From a checkpoint of a small transformer trained on Wikipedia.
Size: 12 layers, width 512, 8 heads of 64, MLP 2048 SwiGLU, vocabulary 11851, 88.5M parameters.
Architecture: RMSNorm before each block, no biases in attention or MLP, normalized queries and keys, hashed n-gram embeddings, a smear gate, capped logits.
Training: a variant of Muon for these matrices, 701M tokens, 5683 steps.
Each number is 128 + 24 x the weight over its row's rms, rounded and kept within 0 to 255. Layers, rows and columns count from 0. Numbers have three digits each. The size before them is the row's rms in percent of the matrix's.

# v: layer 7 attention value, 512x512, rms 0.204, rows 197-255, columns 128-191
# o: layer 7 attention output (transposed), 512x512, rms 0.187, rows 197-255, columns 128-191
# q: layer 7 attention query, 512x512, rms 0.186, rows 256-296, columns 128-191
# k: layer 7 attention key, 512x512, rms 0.187, rows 256-296, columns 128-191
v197 093:146111085110142117141142142146095156098136123149129106126115147136120119111149122124136139130155119092087114054105143127126116116148096111139140168096155124163164126119146097121167121127146133
o197 094:137118090132123127148119138096146137136140135115154133169134150167135115161153148159130133115133137154118145108126132158123138142167163157129094151145165115133088134109106147128097103109144125
v198 089:138106121114104122097150119114123107096139164139143070123097100118130129119133190132125126139111115170150133094106132150107112099128106123121129140064147105096136126169102090067129134115141142
o198 087:148143144195167146113093131124109146078158154119141147161119147117205115144122117100105100104103131109125115138148160170116103148154160160127170117171154175120075099141146160142120113110136106
v199 097:106122154137119108104142113088129153124140104140141145087149117077127145124130137088123097125091083131083103132196133130147122138103141092084130059113115108094125137108142154115127158184105121
o199 098:096151127140108092098128122137155118114129134143103057150154189141124112131154134123132142104129147138110159149104126082151116148134099128156103157156137135128155149153111138126083119102138117
v200 093:114099137119120147134129141118080126138130160117103180100109133179151123144118138154090114186130158144119108133113132134113136088140089088114155115133133102116097138136131109090088147175140124
o200 096:118138115082173134123136110131148146108167101128141081149127139140106159164127126109148099150153098106126099152166144102148157142120158094139113124128119131162090111115157109124158148157114149
v201 098:134099139097139136123165154142152072091135154108143114135148121146090107110114117125118062123122101192135153120136150128131139146164142116133110137141123137139131170116142125119144155158121091
o201 096:125121144138113117145159111129099163130141125123121165127129148141180117085105140060128144126135129135127128125119051152086144134094125140166130120109081071103169059122083105118109108133165168
v202 107:123124160141151112099113095084108120114102111152106104116093156161121128156140139099173120082138134128167151086159131113125148114118106101122110163148094135128119112091136102145119106144109139
o202 100:127147146128095131116138136138154129111087175131107155157116111100120126104144127133174118135145088108126135131133107146133088124130156159121147139124143056150114147121184159155125145107122126
v203 099:099159116121088153130090163198135164122118180105140142091131161145107088142106165127177130161119184131111104148100112158125129129152129083133161102101156133177140156116136138145151137123149122
o203 100:095138102149142119093134096122082153104132096132172160106100124101161171149138075110120111113146108134107127139151098149085180131132125072142086125081082146108119068122146112122141128107127112
v204 089:106154104118104098120106119128110158158149110107110127123130088152134137106157114095112120103143164087110125135087142154159093088090162102187143136120109149098115116071182062120174139127130089
o204 090:115149120159136206123132164129142099144105165125100128143116119124118121144110132115163166126104126112113092174134091098125128203088148093138144105131138110130128144124159138094135141138161135
v205 098:136114130121138144137113139132109119118143125103104144136170134124107124175151129143120131126083131108118111177118131145154119177098136165144106138143165102087108137116165141125108116117129124
o205 094:107138173148135066088142099120152175134158102114118134134150165148125100119123148094118142167118142103120150158073130144089131079147107119112123084118107161165124151128127097117140159135111149
v206 094:143134121081110112100141109121167186157138148185112154149080117104159075088112102127099092128142141122132097126130126111123132145163132128121134132126140176161112128110129124120149102113158154
o206 091:144132172230138099144131175110167106080127115108134143110124134131114173117117128087137189130127164151130150141127155112122121087106151116115124060122101135133126126131137112126147142138111135
v207 101:145161101149137105152111125126115116163107153076108098099102101125098170120131154134136130111121118158133118081124140125097111135137119147174126146107163129068128118157132159100116095133106106
o207 099:105124116139120138109174104110133126116161136170152141115118122111111080144154144115174089112104178139093111091118116189144176130120138118106143121142183115142123158096102127110078133139119156
v208 094:137138119106121144134083140164108121083140134126145130155149130077149147141124132161136168114147130167132138153135128143133122144092176141151104145145144109136126134145098108124152125105100135
o208 099:127139171138095110101138128150104143170117137142143130131136084177093103142119074142101133128116144122091091134140143118119125115128128137160140128155164138144148125130151164126137149133147184
v209 095:107139092146114147152117123123114146142119129135155116120156120131121096127142148105117126114137120092084158165128120185168126119172128119111136183107158143141138154107107142176112110131156139
o209 097:113096138125130111124136095126166165114165119153117120132184155118136093121111109102113113136133152133116098132149106138186134139147117140124153117114117126132151127115155109128211138157154126
v210 094:157168142131143139120131097135127107145091129156139116122121134134151124097098153117116142151133142165132122103119127100117159112097167114098159159160128133091176140123100150124132154122116097
o210 092:126147090119138125133116177154084126106094105160143117121115141141113118166130135127176129109113120126182150177158190129147102121130147130111128143132121093088109107117087131152090143144139171
v211 093:148079108137173100121094168103118144144147151146111079094137127131134096116126124160157125126142102118151151080120102152102141104117116125152104122124115120141123149114120174112115120131105094
o211 094:091149122108110157093149158169131131123139076133131144137129132198104155125139134138106119139136124106120118094104137082127173112100118166164123127138170140133116138175116081132131136174160149
v212 093:103149124139099138155099133168146132136151139146092142149121147147154143102145129169153143103152095151151144132120119097150136152144134170149114141097196091097131099195113177121098116112141156
o212 094:127109154134132102137120137164141135141106133119121060107167094129126136162124105097141146108162123108172052100119124114121140083120138129106115123159139162125118155123129153132133128151114127
v213 099:156124137095136117095128131105138134106126131140094160118141126155141126113149162143085171127161119148135089090122132168145159138064134120171117125134135127125125115163145136149088106108122103
o213 096:124131138140141134133129144122118113128128109147121112134101069111087101122101146114156132147121156100136135133144131129106087135126105144133130137149157101118179124102102181137147132145146117
v214 096:184124181115136134144152124138113154111136093161153188129145156157137140141119123089121158102130101123143107168149146101134174152138141077180163140099156131162117134106115158155084130141111119
o214 096:131155146106172131127093207155151122133126141078144113158078121166164139142104133169140142117179058108123109167111106131103086087143100154133106098129141091120159110101145119119124119136124138
v215 093:145151102126143152132140117178115073129129080141094116111140126165134115143137151170122122112098139121125112132146138120109165115112113129163139109140125137142115112138089116132155139121114141
o215 091:173164134108138113148119142145140121135106136145151122153142153118157109126154133115093145110147091129137168145122151098138112139140119125147151089155166112096149113159139123131112168111135099
v216 086:148118128075164091079158130146114139132106079137125104097158131177155120138126158162089121128111151107126151108126144096120135140087119136103151140138141139130130101179119130131118109134158153
o216 088:122160113162163136127064165110142103153135087091164123106108095127101098136110125133133129172121165114082126139089136169124109108197108108141139123157131147107145165104093133134138158113155108
v217 091:151089107128122127153157145145128091134165152143148137144151118128082130137111157103118095124095107124153068132149149146083148147109124148129134132116175135119112096104114092145119129141139176
o217 093:110126145139159122102123152068125134141122093071136127120142170120163146167131098182107144119146146141104157127152153070132148094134145121163125110126152143120158126152167116116102095086068099
v218 102:126132067105112145118132126116150131118163135088126166144140153118154116148154158146121130110132137082125085088151149140129106133097127155128179136109128123131178184140142104107178147138096152
o218 099:135146139109127121125074154117103137166114111123095118130103109130131125125097132118105147168154097100080125216109113143142089148090122113126129121178094147105128111113173142112121096155127080
v219 092:151133092104146142112161093109091116132126071134113102163124154110083122144154155113138114108164114106110143144202160096122108104139172126117134140145116105139154124069088123110143108130128138
o219 092:146126162084130122115107103142153117165091140128116123106097155112175120172141108149111151154143097138153122124126109169116146132148120155114133115137151113120123099144137128138114118119139106
v220 096:085117140142147108132112153156137147121140129158141124139154125142163143112125136121153090140116154138112098118163135109160147169139096117121131150131134113149152129119149131197100144123129108
o220 097:127122146103117177197159177118060077132115151121108147147104158117062114136145120105117115097143137100132068119133113117135130079167127092142125148141109132126170082123137154153122103121143124
v221 100:135151136127161118090140152125146105089132116113154126109135106114144142146054132117154155099138103116074080147115085159141072128145131117121102126151116096115113095113080145180105144136122092
o221 097:144113147115134099123121098140171115122141119143090106134121120165132143076144104136151116089151115114140105093191160143187161135167114167128164142120174136135125142123131133133167122111147152
v222 091:125122095116133125144126121108132114153090120104092113116094088077109148148104119093144144114152124139094177122176119123116149103129095125149131147115130160118117111134147147123118109137174109
o222 087:117131162145122125141111118153118114146149117155113110091102084118127123134165117158130137092092148135156125076145113124177167148098146129136113118098137080183126142122115133103082146109135140
v223 095:104118144149149115147091092128073097087136137133145142108136117123162085134119127129084163099118131169119186154123147119138155126069130113127126087132125083150117116128143124117196157146136119
o223 097:182104118116128153154131134148131168155109127145127115050146105180077122098148119158142121128141139134108138109134141124158131132105153120162161143166127100135138129137135118115121081100136130
v224 095:121118142126177130109137168125134155094188111087098125178134081150113127167140128115157168159135134095126119101143138121163125139138143133098078118126089106118102070104105135111133152160089126
o224 092:121106138121108108141082143103136149099121111130140127155130111141175114087154116138106128134124078122188109123159156107122098119152133098150158113129109108118151148133141111170111126126117147
v225 100:140148109132146134131146092075125110081124105156079154179088134115131161135143152093121073127156102105141112112161120064087106143167168124126110115188130133117149152114155150156151106109135131
o225 096:140097130152122125139110123130098132135170120137111146170124177102135119110095134140179100146166146162139138076108121137188125154130126142116128100119146136121118157132090131108070130127145159
v226 097:154098146142145120156126111129147137094095118124132135108128163123142098112129152065122190157138128082132157108158082114103114108105183150154131139123140093113170137114093116117130129092118151
o226 094:113129143157092084101112118120137145126141098095090114085126104116140070122154099134078094117136113106147125146166142103154125181132096118159133105125128153126147109166142163116131159148129115
v227 095:139138104115134129121135138171153145142087133101140149135157126101117140119096145160110145154139128113108187137127111123111117089089135119155162145119129120156096096097119124110116137097125140
o227 097:140083094111092124085125156088094130114112132134114109080116128128144168115180141120136108154115105118129143130092158104108184137138130136142153126147111129109166102122144076128140155109137132
v228 101:120109113109139128157142117169113133117154102085132140096122107118140116132101099140066116151167133108136144140114150156167145099124127150133157140111123112102112120114111131138118132088084109
o228 097:161136164118147151161119136108132101142099123153104130121119108105116155147114155143185132100102121141127135136172132110073138144139110160134084120124155178125131114147124140107148150113144118
v229 101:128105106129157104169143129180156103125135090114143098101151135129097140100078159123152130122140082165174138117152186144140171133113128154151119146098120155130121141108132123136147154132143141
o229 098:125188141076118116157093178113085116167106104112134176132139142094145099151119091105164114089131138103146148123070129128125138108123106142145095141137175113139153128135106170141127137100124094
v230 093:128148121091151111124163114099135159176088162112168143162125136114127126170106138128084132128132122134118108134128093086177096121139128139085073121158157112082148100094133157178090112124141162
o230 095:096141139126136184183110132145144145091131120149133152147142122209156131107137142112149133165166103110152128081113119103109126130153144076130143129103104171128122181144128158145145101131105129
v231 102:119119115121171113142097151123173169150165100084150127076179134122143145136148122156136140109119110141095129120135146108083158159141080125128179150121106150144113126133131097157089126126127122
o231 096:079141132104089137062134125141122137090124142099149112146123108157125128167122133120114155096124099129144128147143118119139117079123133119130114097116129148124134158152137149093123176125112152
v232 097:116084112150158121125150138146110136113130172148129134136140121163103124116127124157101108134173142143076074183155117143148111109165149128159138112111129115125121143148101084139138139150180108
o232 097:114131136146141183126117081131137145121103133135095136074142161107144148167110122124147153087145124168124151130178118126105139181152150107096136115146105138117148092127141118124120143128125106
v233 094:161082126125136129132168136135137135115164178150117150115142119117108099153166157171142094079130154120111103131154102128136113137162170085142146130163173142121147103115127087119151143178113094
o233 096:125128146139140142114111141125113108136138096140112138204118142142139137157168116051166129106113133125130120109136152120163142096145105156121131122119106087191127141159124107150144176104135110
v234 095:146117120127173119129185137101135118158128130090122156123155139102127128134143078149147142142139146102121092128128158159190153146165134120136133126122134135137141103122128088111132125159151154
o234 096:155118145117125134134127133171126080111153124127085131133128135143111128110132180158120130146140125119157168094121155109096150104172134066129121178123113124141147128118146123149138138121089144
v235 091:129147120141154135176158096122189084086127135134109133126073099141167144101095159147132148095167092101115127119158145101105112166104163132171113145144092118153119095145109138109114081193127105
o235 093:181133153134152113121114150098141099135155134165100116137135114162091129151116114139138127129115154184122112098107080145147194094139112134097164115111107140127168152096144124129095170128104140
v236 091:144131123104137135105150083165179158132124092136101071083142169131105155104127104132144100118147128125121135110119175120159120112136146142146112147114108106131153122141122133117129150149146120
o236 090:144113149167147135113083191074128102138125126118102164147128171131131116118108134117088124139124155073146112122145091125101144127118094132120138128122174086115137114117140137143120109121147135
v237 097:111123147117096104178113155158149175103171118155175159143128130128094121121123137165137152101095140188177152148126131158129159166119115114120112103111128151135111134137122140132139151136103118
o237 096:136148100119152118122132154123143102152104123169122092099139087122124126087164102145115117161120098127099119140113123112094115115145140103151069137105132169106104116135150146126150090159126098
v238 100:118128181127131141125160085115133102106151154111151065182126095085109110103152114157134167154132078180153172136099082134078138129175097147096135155148122100113121138155097116143103102129163137
o238 099:098135105088179121091102160095113180124127104127110119092125118141129111083128131124119134166107172131127119107147182167117128114116150165145117105129116146150120154111113179133125127103148126
v239 097:138106176176138111128134130134153134117132116134140144112161130153138128110121110149101120137189146116148116115166119116166098132159119148126108160107106145145158121108174117140110136139137110
o239 096:143153106130137171169107143110138119071161139106122111131138128123142104100128139117143155136107100106167175117122097117125120129123168184159093135104148090109123110173119149145150080097124120
v240 095:119120112111177136105110141120163085126137121127116134115112118168163167116160125165126146093107144147140142110102130117130162160160148124107119179152128151130107103138116088109127155123121097
o240 095:149119131172112156172106166143128145158097137136171115127129080075118127119137114145150179145110141131075136149178120108138133170138145132152146154112093130153177130104094113118152105114101168
v241 100:106111158150131161084116136157118135168134097140095102156143176105081117122126102133120164140128145070135112128084118082128149141123132130141132152141108082159177120117100132123143104179124130
o241 099:135110115073126145186109146124120118142104112131156171108133129127110114151114143181091089131129142131156125096169160104091112097115121143154119123160137126166130131123076131122081089087096152
v242 099:160138138117116105122087121131067130075147118114118163136119165117155143136137132158112141140136118168134146101143126119126125146127157179119139140150118154146101162126075124113094088143160154
o242 096:111147145121155133129146145127159126131127144082100111123131121098104116079166148072106122147107158091160158129123126141142105121108109130163151179117120138105163121123153109129149146145135134
v243 092:108093127096096154123111102121164122159117098101122144160139118095125137080114116131152168138123129110116124155113149099126154148107126124138125140187126149134115126118141084163146046153138098
o243 094:150136125117161109113125132136083135156108170090126121079124134192145110142116163114088100130109140162139143132131071123101104108090123127140089081097117085232150152136107120114084158105159134
v244 094:137142153151133113137178159123120132136105121172117153127108134121111098142127100133144116151118136122158129113159134116119129163143104083100133154125109119126143068069126147120097198170117126
o244 095:083117119119091134094115154167154162097115138119123114143126114116129129129184110140123127122148075113123163140112128120168122114112127165130122134129129105133119134172138136135163153124193146
v245 095:133159163130134148072147078083096089151137132114095127113129106111137116129110137111179053105118120113140111169150132089125125123091129141097107126133146114098078137155128169162111131114116184
o245 096:135089122128153138097103124109147141090118139188123086163136109102156127170127140136127125148067094108135111125122154100138103114163138126137097118107128128110102132141116163125145205138133127
v246 098:106122173133117134156139133125116124092142068141131135138097129128149124147110184106120101133134162113130138154137095092141123149139167095127121151131124135110115156142096146126137096100148141
o246 093:152083123081181113104100133112117125138149137106101097124151137134087137093153113115128092136131097152150142169105109113105111117138095093127150107062071171133137087103092087120142131137112161
v247 093:130146131127167135121095170146147111148143157076140111136169140109129154133092107104123120131090163122154132099151126144117126093149131091099176129132091141083074088091130149125125121162141174
o247 091:135137116122097127121143103152134134094130093133144164131112107167138096113164098158118172147162101137122177148150113081134146136113137113125131154088084142140112174126174094100146125127118123
v248 095:137117130166149149107109134117133137165175141069131142109132100160120163128107117151112154117076106144113141063139150083097134050096132130108185119133118149164106144151127144117144156109122141
o248 096:129126086111110061142147122124130131126075126146113139121132119110108143129156150167126136111154098097146121119131121148147082205123122134144150124117118157096162147110125120111065108131112117
v249 100:163149096151138177107162144161090086131143144126095134131065106145165180124135154158092122140175080168141132135143122188112147126162125115142137121128107133139114123111164126111143118129112139
o249 101:119131115144116123141131109087131145161110104127131143112145172133128115105152111113158109144113128117110118099119163139116128129074136149137174112103151120122122149083098118104107142112124124
v250 105:155170101122134165096101060113119083124096116180163137108195164111079134156110140171110119102132143114152139150092126123125129159113127118119126131176166172123144126148131117107093145118123118
o250 100:120101125108146145115147142146104115140157081080153143179125108122178116106114099092121167155125122133122112162135143119149103129152126107117139100117108124069139124120145114147140119125117109
v251 093:140125143148134168118127127154148172125129101097123127135123143127145116118097142133159138158120115104143138124113101166134177121089097132117152134168138136131122158126116117159143109143138137
o251 090:145121116103107131116172168116189131129123095147115158112141129111119113098139143139135102110098135164162135094155130101087095126128170118136116097132116105126102192118140114106115113120128134
v252 101:149146123102155118134106115149138153085110132133100148084128093170115176162106114147121121114097108124123136115117127118118144127111066104141119143131139135152129109114081137129098101103119097
o252 100:086118179130114122157096110098093135138147140124152111169133094137133107125136114124133143097143113141118135065166147078142095112133165111115142118090127128122132121130166125106144121108058149
v253 103:105084096080113118138076119147119103141116117109154103084155135112072109092120106128148177135134092104116145165139088166150149123109121156124133144120152135139112149175162063111171096089136091
o253 100:148144147130125127092121133132121137144153132154124121067153151138145126176116138169087164102115113150093135138126142167121149129087083107101120135166124108148150119078129176123151109136133136
v254 102:115124128163152139117096132124133092141105126090140118176148086146148121095154097124137117084092163110153169159125159150121125115133116121152143148136141125129104166117153120127096160115120103
o254 099:106126106091119123151144118133140146147140106121162125152107127121147130101146170085153159107058077129110142099136134113122173109142140228147071149096122122166131097152098144137146121145090144
v255 094:162131142116140145173156168146140107147129134155079097124152116114140190092139094115122134135105105142110087119158106132125129151183107124108148077104136130089175103150132161087083072162117106
o255 096:102129124142097122131156071123109145108113121143142132171134111105125163150125194108134098166128151117135126114107143092118134136151131160169106130142110111136117171128105096154106125095141132
q256 084:143163133131108133163115082131111104155143115065172143091144167142139102083162110134133142148151149130188118149135152113086146178184127169087113116157136115128112121111130117115114154121102135
k256 074:121129145122137083144124147124098160125083126140134130115129118136121065151162116103161157134120157117104101149115165153186153093152131092114163166114100114151107159089123115154112107083102095
q257 084:142114109124131102138103107110108152148131141117153133114161142123126124074128121132112103112112155133131069129123140143148130161130097112129121134092109108101107131111178132131114124116148136
k257 071:149154112141132128169155142152131131129121113145102126134121148150153133131167135126176136107161091103119164113095126097153124096149103091095094134114141126205172133152168125113131133127157125
q258 084:108142121097161131105150144136164106164114138134137105128104121161131154148159114135126151112139125079110150113114166107107176102132090164139102132112146112142097156156158148144112158092182140
k258 073:141092169120126153174114129079141098099125157189117137138137150142127122136183108127102131150103158126137125181136112144092105112148166179149120118122164142098119099137107112136091119076094093
q259 083:118154115157100151097140115140138169113126123094145107181150112105098146127120105107127095151122090111140096140095142148096103143108151135156101140105126096122117133123168135103113160154122158
k259 073:127141129130096101135104159144141144110144130152147118102099128134136092114076122093152166127130140132137116132116133100152124114129132163104129098180130145104154098123127134150137173112108095
q260 089:093123173155111162135110132130169104123091133141109120172159157097150108138179092121121120124125112142094155118089137149135137140090177133142143102127128134133141126133154138135073110106144130
k260 077:138123156103120105141115143100168131140138148143134135083148111170124127114109120131124150123122117098189142171139146116123152141098115110156136115146120115134102112106149174129111111156173100
q261 083:135122123111103160060148115142143101135090132136160109134158099116105149107112086149064121117147153105121087143166161114126138119105121113116097109120138127154113107079145109124134132118116101
k261 074:107137126128158115142076123135127168162162116105135106136136161158069107123162155140111134158089119096111175146134130148154156171121173148091117128108182111161117121123129101130125114108125126
q262 085:116110127143149089115154143139136173120134121176160105139148113127149122157104114106151132150154122123133153097140184109149164117121140150179097168135127096155146071132126146121142137100109132
k262 079:129083134150090109162131093104130125120147120118114144123151136130100126155141107065086070166109114109111103126124122111116116100108093106109139097110126132082140141114122087091152146158123107
q263 088:129146149112176120081121111129099178143180140125127104121100108120098128133131105150130123136155138090111135139121116142150175150157112105136166119123150117122112126120135130111122123140150101
k263 076:143132118141084134140136161158160104099088128152135133145142131107098136101122135061113148127105150150132160106137144140149107131111124130132151128119088137106140104111160093142134103136138101
q264 085:169146172105126116066122156080144114141122130073147132175143090151144116161123142122153085131101161110154117168154134145121147135167144165145113124105077120132156133153152161156137071134149140
k264 080:130119169137087143117164163200086095107153117115130103111131143129084093089083136134123130128167116104145112162139128139125150147110135169127164115102160166157146112115108163125114117095161118
q265 097:129107136134151140096134188137120145177132163125100176125132174136150111146137106129109091162113161118117115124154113119162144125108114138146112168162077139121125181143140167153123131154120138
k265 081:098115077119110150158095113111085107140158146147149099102163118120147130101125120141164138083134129136153134139128158154134158149149138145125173147099134103106083144108128125127127100121136108
q266 091:141122150151096150135167104145088158109150139144133146145140122088113190155136099111113131104126136143142161110103205144097091078106115173152104165164131138151114121120100140071089122103157156
k266 080:098149121139163163132070099157168114144151128126077140110147129139100116122163163133153114124147133125118119127186137128135141139126151156144124137123159077137149129143117159147165119161111107
q267 094:121103097113106141131147157106126130116128117126117123118152104158145130146105119118091133127143120101147166106084173092118074085130085153141178117092096100124127155089104151123091119104125113
k267 086:142110140108057111120106127098150122135129133142113165178153123091162187190115170161147143141132149108137134130116135099130125130093130126140121122122156117194107135111126104122116121131109124
q268 086:101111117175141113136147111170157125109094129159119139134194099094145118127128134159095126123110122126111127096097150138100138160135143118147150137125140136132095094148171171137153173109128094
k268 082:061082129123121122126170172125118105107165134151103107125138133150112120140136110096112140103113147167120154174121130116123143139089076127128129079138151178133137155133125084099128174134124137
q269 093:098137157093142114130128119148101122111158140188158107130136096149061169114163108090114102084104135136114102116149107154138162120128144153146135146114131144128134138103114132118147140159173161
k269 095:151134097122131149132127144116119063112098116055108145157139135115150138132123156103145139127154193102141124107121148099123100134114143157138156105126123125108119173139141099151172083100116074
q270 089:156150166119099119132106119121121162144135145123144123110141066132130146148109178112164117120151138125121138148089127151129151147144147167151123146098127129109135112143126140074115109143126119
k270 092:149130096142120166122192108138140079153187130129125110151112116108151164123152158115144171110143100163146107127141156135109126157098125142166144147124109138093155139134157076124140123118169080
q271 095:086141158109113129097102150088121145122149159091090127150090122104136127159088158119136094143160082143105127124096137148118075110175087191121123128137102093121156208141164141097088128109156109
k271 086:144124153106148126128105114139111131122117137119105154078119120113116157126117107137150116150111146067161148065110128122149128140129168149157117131178150107102127139083093118184139127136115139
q272 091:138098154101109174117143132102128083144130128096122106114140150103092148106150130150129147144135151157132092104098119127098115100122138138106150142136135105152106157123111082072131118133153115
k272 094:127105161097164143113122119106107178135154145143115136089139139156149148079158085185146151123082097144152169104137130124156138146115068114067123099143154136135178122117084130174103145093123122
q273 097:102145140175115140129120148120156098118122122128140120174129154109099110139084136102168144102162131069128073128143133110146115113145149056116085144120167122108110110104154150145135152141101099
k273 092:141121111122122098119108154162126136095109156143120131095115147147130097121147105149125162166127153124130124145143127139150132159134113095115164143124074121077124129112135100129143173135118129
q274 106:120110141141147104121123168110137139138115133108136135090106120117132141167076175069119105126153104169164140150090123146144109082142151181133130122143123131156136162148131132149108154132145097
k274 090:141103132119180145141100100147096157097152148147150133094103145103102108142127137109119098121137125144090107142127123141129153124106143105122068151109117140091146129102148165166099084192142145
q275 093:133157134103136120132148111109119131139160121103181090128119178140115107084105142074094165153119166099133148157144110175130132125152152140106148162165190155166118122110141112148132117138091092
k275 103:073119097123127092132112118147123107107164124143151142115121120154149105152124115174104083095098150087154132138152131083134142156114112125089113104122164130095175139163121122124137178138133176
q276 097:126100155094112147116104101144113151137163154138116170116106150151129129095092141171149129121151106089111131107122150127177137134162122120115123146128133124120120108161115106143122137103105158
k276 096:125090168138120131163159145105127145148123137126170099132112135125132178117160088120083189092108125103151103089173137163141152137156153131114097083109064176097125099123108129109134117136108114
q277 107:141149146123095139145069125106107115107095136132155141109134170140116123139125134085092146147175148150134160124107138149111131126140110139132110138167122113113093147140070105114089121108121123
k277 103:119097150139157116131154114130108130166138104147135132085106121170146161163147100133141078109168099104137094148164109125125142149118168149155134108130120106126116143108145127166109163129132067
q278 105:129141154075158148088103067099122133109122123135086129138107117098130149149121138065125126122068139106107156175148138111123139135124131158111110126079133124119111159138143099141117119116166096
k278 105:156163154123146137115128081134133122105093130157107146153100126096087123137125118101157133140138144121116125139110136126116080127106135161124159182113139146117103117124095149191122108117136084
q279 109:159110098077134129121183162127169113107199128141120129135135132119080079121197201112149161122087127109099103100135106098169193155140141172129148119151176170110127146103128136156125098116155127
k279 115:160093128075129141103114111166159151081141099194096096142153150084145087111124127126150099129108148072140121167086144182143085128118121123108143156142131127101144124127159095154133151152128107
q280 099:102126130130128131102119154100134099086113132130147137133134136129139129104173087129121124141145121126164120122144104117170130120102078133163166107152152123074107146177141130182110154126114106
k280 108:125134104136096112176110107109131125128115144154132098093137123142129127121068129085078114127132124080086106157096158135154175168087155087139150142144136119136152062145103115163125137116104096
q281 109:110135141135173130144154104086190137135116135111136130118123138139166123135094140117107099098102108123139126104087114096135166155087127120108114129141123098117139114090139123132104159116093141
k281 094:106158121142098146119079131090142128137137095138137114141126129138094128149151126095090175139087125122163121094136147111095113162070104148125125089127138159131115141090120146112076134103117109
q282 111:138163124155135129106165097156088110146106133082135125118109157109138144110126112142112126095151131136091173130104127155130112126084108111124167097102087130126126121142094083146151146181106116
k282 112:117090104152101112121146169155123117099116136128126154058105106175137120119121098175102099101150122132107117091151068121152135159136116122119095115168141108147132122120140106120113124143153146
q283 112:118123166143125085156123144114102101128133093134140128142126183099142132165076134129132123153113140067087129157082101144152118093157133125102087079109125140097114108177121158120101130182161121
k283 108:152108109125139082113141105137167168117086141140151110158122129066170095157150081128118164153100130098118186141128153150121104116093136103111152137100131140150124110137135118119158134148135125
q284 117:141182120103151142147141110169138133111128115119137155099152133104139116094132123148151070136139116095128142170153140139143160118132085123131095138186124167119103108120139157160088149110128125
k284 111:141148107090129147106130140120141140095142099093100137103118116142133141108143157108121143126125108159142125111162138162111142176114143151154132136159101109124080129154117107102163092134084080
q285 109:154116096147092132153120097102170121142119134134122154143138136121122145156152130162132097102079142155158155171098146126125158119128093159189111172095141096106114154109167113156047108118108122
k285 118:128127122105151125111097125138111146085102181125118123088156121099121131087129122124163097083085123139128119121148139125120156129102096154187113153141133154112118049122128111129147108139114127
q286 109:106120114125131098132105116155112117097127155132135138115126120134149065147131129108167102154125144110138133136083124162131155118139112122153137106126100109153148129139149146149087126116092133
k286 113:132144150156102106114124134147127142096138132115102124111133118129156132098113148103107102140113126184158126088140138132135124133115102074128092132155106119171115135125043152152150155152132111
q287 108:135143128118139112115120134112126140134089118160134103113183147140128134145095111119125172149135124101104123177093154130130090098118112128130113136122137126128121131113144114159131118108119064
k287 124:106146123136165121137062130146137141143063137164119151046139106150156118126140115149138104121105128128140099144101136073121140148108107111124134121179122113126131151133112131137052132071090154
q288 100:084107133124171126117093131132124088120141127139130107138131107183124145142149122131124114163126099138107103181132113118130083122144130140131095140154126108104128133161125138138147135112148102
k288 102:150138115117130135153124132137104126124116130101127132148129140146114127124146124115122111133109128125153132167117137128145128137128174141120115099152115127116100096106129168151139154152111114
q289 097:176124164117097110097098154100108108137158127119150147126139112122133111102173119105160153151094122142131094141153144122116114146117124113114162099082125119077128107193142092141159148125125130
k289 101:082139123099116146095143120079129128085166121140124154109098097111123112070134121122132127150147162151109150128127097094132115127088103135141147050160148111143098102117119113152143121130112109
q290 102:168131143156165131123118122073142095132130125123079118090123183145099147145133168131140128114137137129127127082116134131095143104097139084123125122152115120131144101113146108148099131117117103
k290 093:125120137147169151142108133093150136169137150097117147111125154136119136179140133091106136141122130131162134102130160172102112117108136146156147107100078129154129120124143139108096105136124068
q291 103:127134145137135186113158110106104115155147153115099119129147141133152100130118100094142095185179131121136140111154142077113122150144104145137112125161130198096133104126146121121143151127126120
k291 100:121142129107132129108135134145144099143108151078123117158162104111173113156123088130160123148096168124126126113118155121134137120159108155195129139145078138140070122118132129144104131129158160
q292 103:108076124116125182144134137122151087099119133137123136123111106116091111134126190149137128090112123128132168068126144132117113167138133131138069144145144126114099141181130114139131169108122136
k292 098:138154140158155166121121134116114107122116107108173163135149151127109115158103116115193104090139155164132167085103118097087105114116134182160117169052156138123121153140099149121141123140141126
q293 099:129136142110064096160173169189109145108149156174068140159122112118105112116148102119108133143126125109106117133090161137100159121157143137159140133131120109127137146121112103144117126099158132
k293 092:117133135089102144151084133178116110147124166144141110141128138117158106120161126109123145106126141129124107134086155109114129145154146160141170107152105193183094146141086128102110118121100133
q294 105:145123131137086160161107146143125113133132093086110175122134117133174113172108129148141091115118118128120092111124113137092169102165090117178113128118173115114151081113125125121079190139131116
k294 101:117096170122122140139107165125115146114179090148146135127117104088127126125160087145159129141127135128131123147118170125109138116106149150119134097073118169098127141174146138112099186119095174
q295 098:151111128130134111124167139100117134103133143153093144165144123123143157182105165113123164090175115132135149121132091157139141103115124106139147095161131144126152134128131083100136110164145107
k295 098:118099176158125116120110143065177099122114112092125132106136129123115130156132100115157125062144137143114070110111108128128140135098137118116134110107136110141157157087186100138164125135126125
q296 100:125139160139131145088130126110181103098113136130125164157133123152101135127128139113115133163153145137145111118141147159119166125130085119163146126140132176134140117104111135163167113144130159
k296 099:120127126109119121133092149114180121112075119161136133111089128153130148114138104123113148169094133130115109113081118107147097104110159133147137168128122127161142168102179090111166067154136150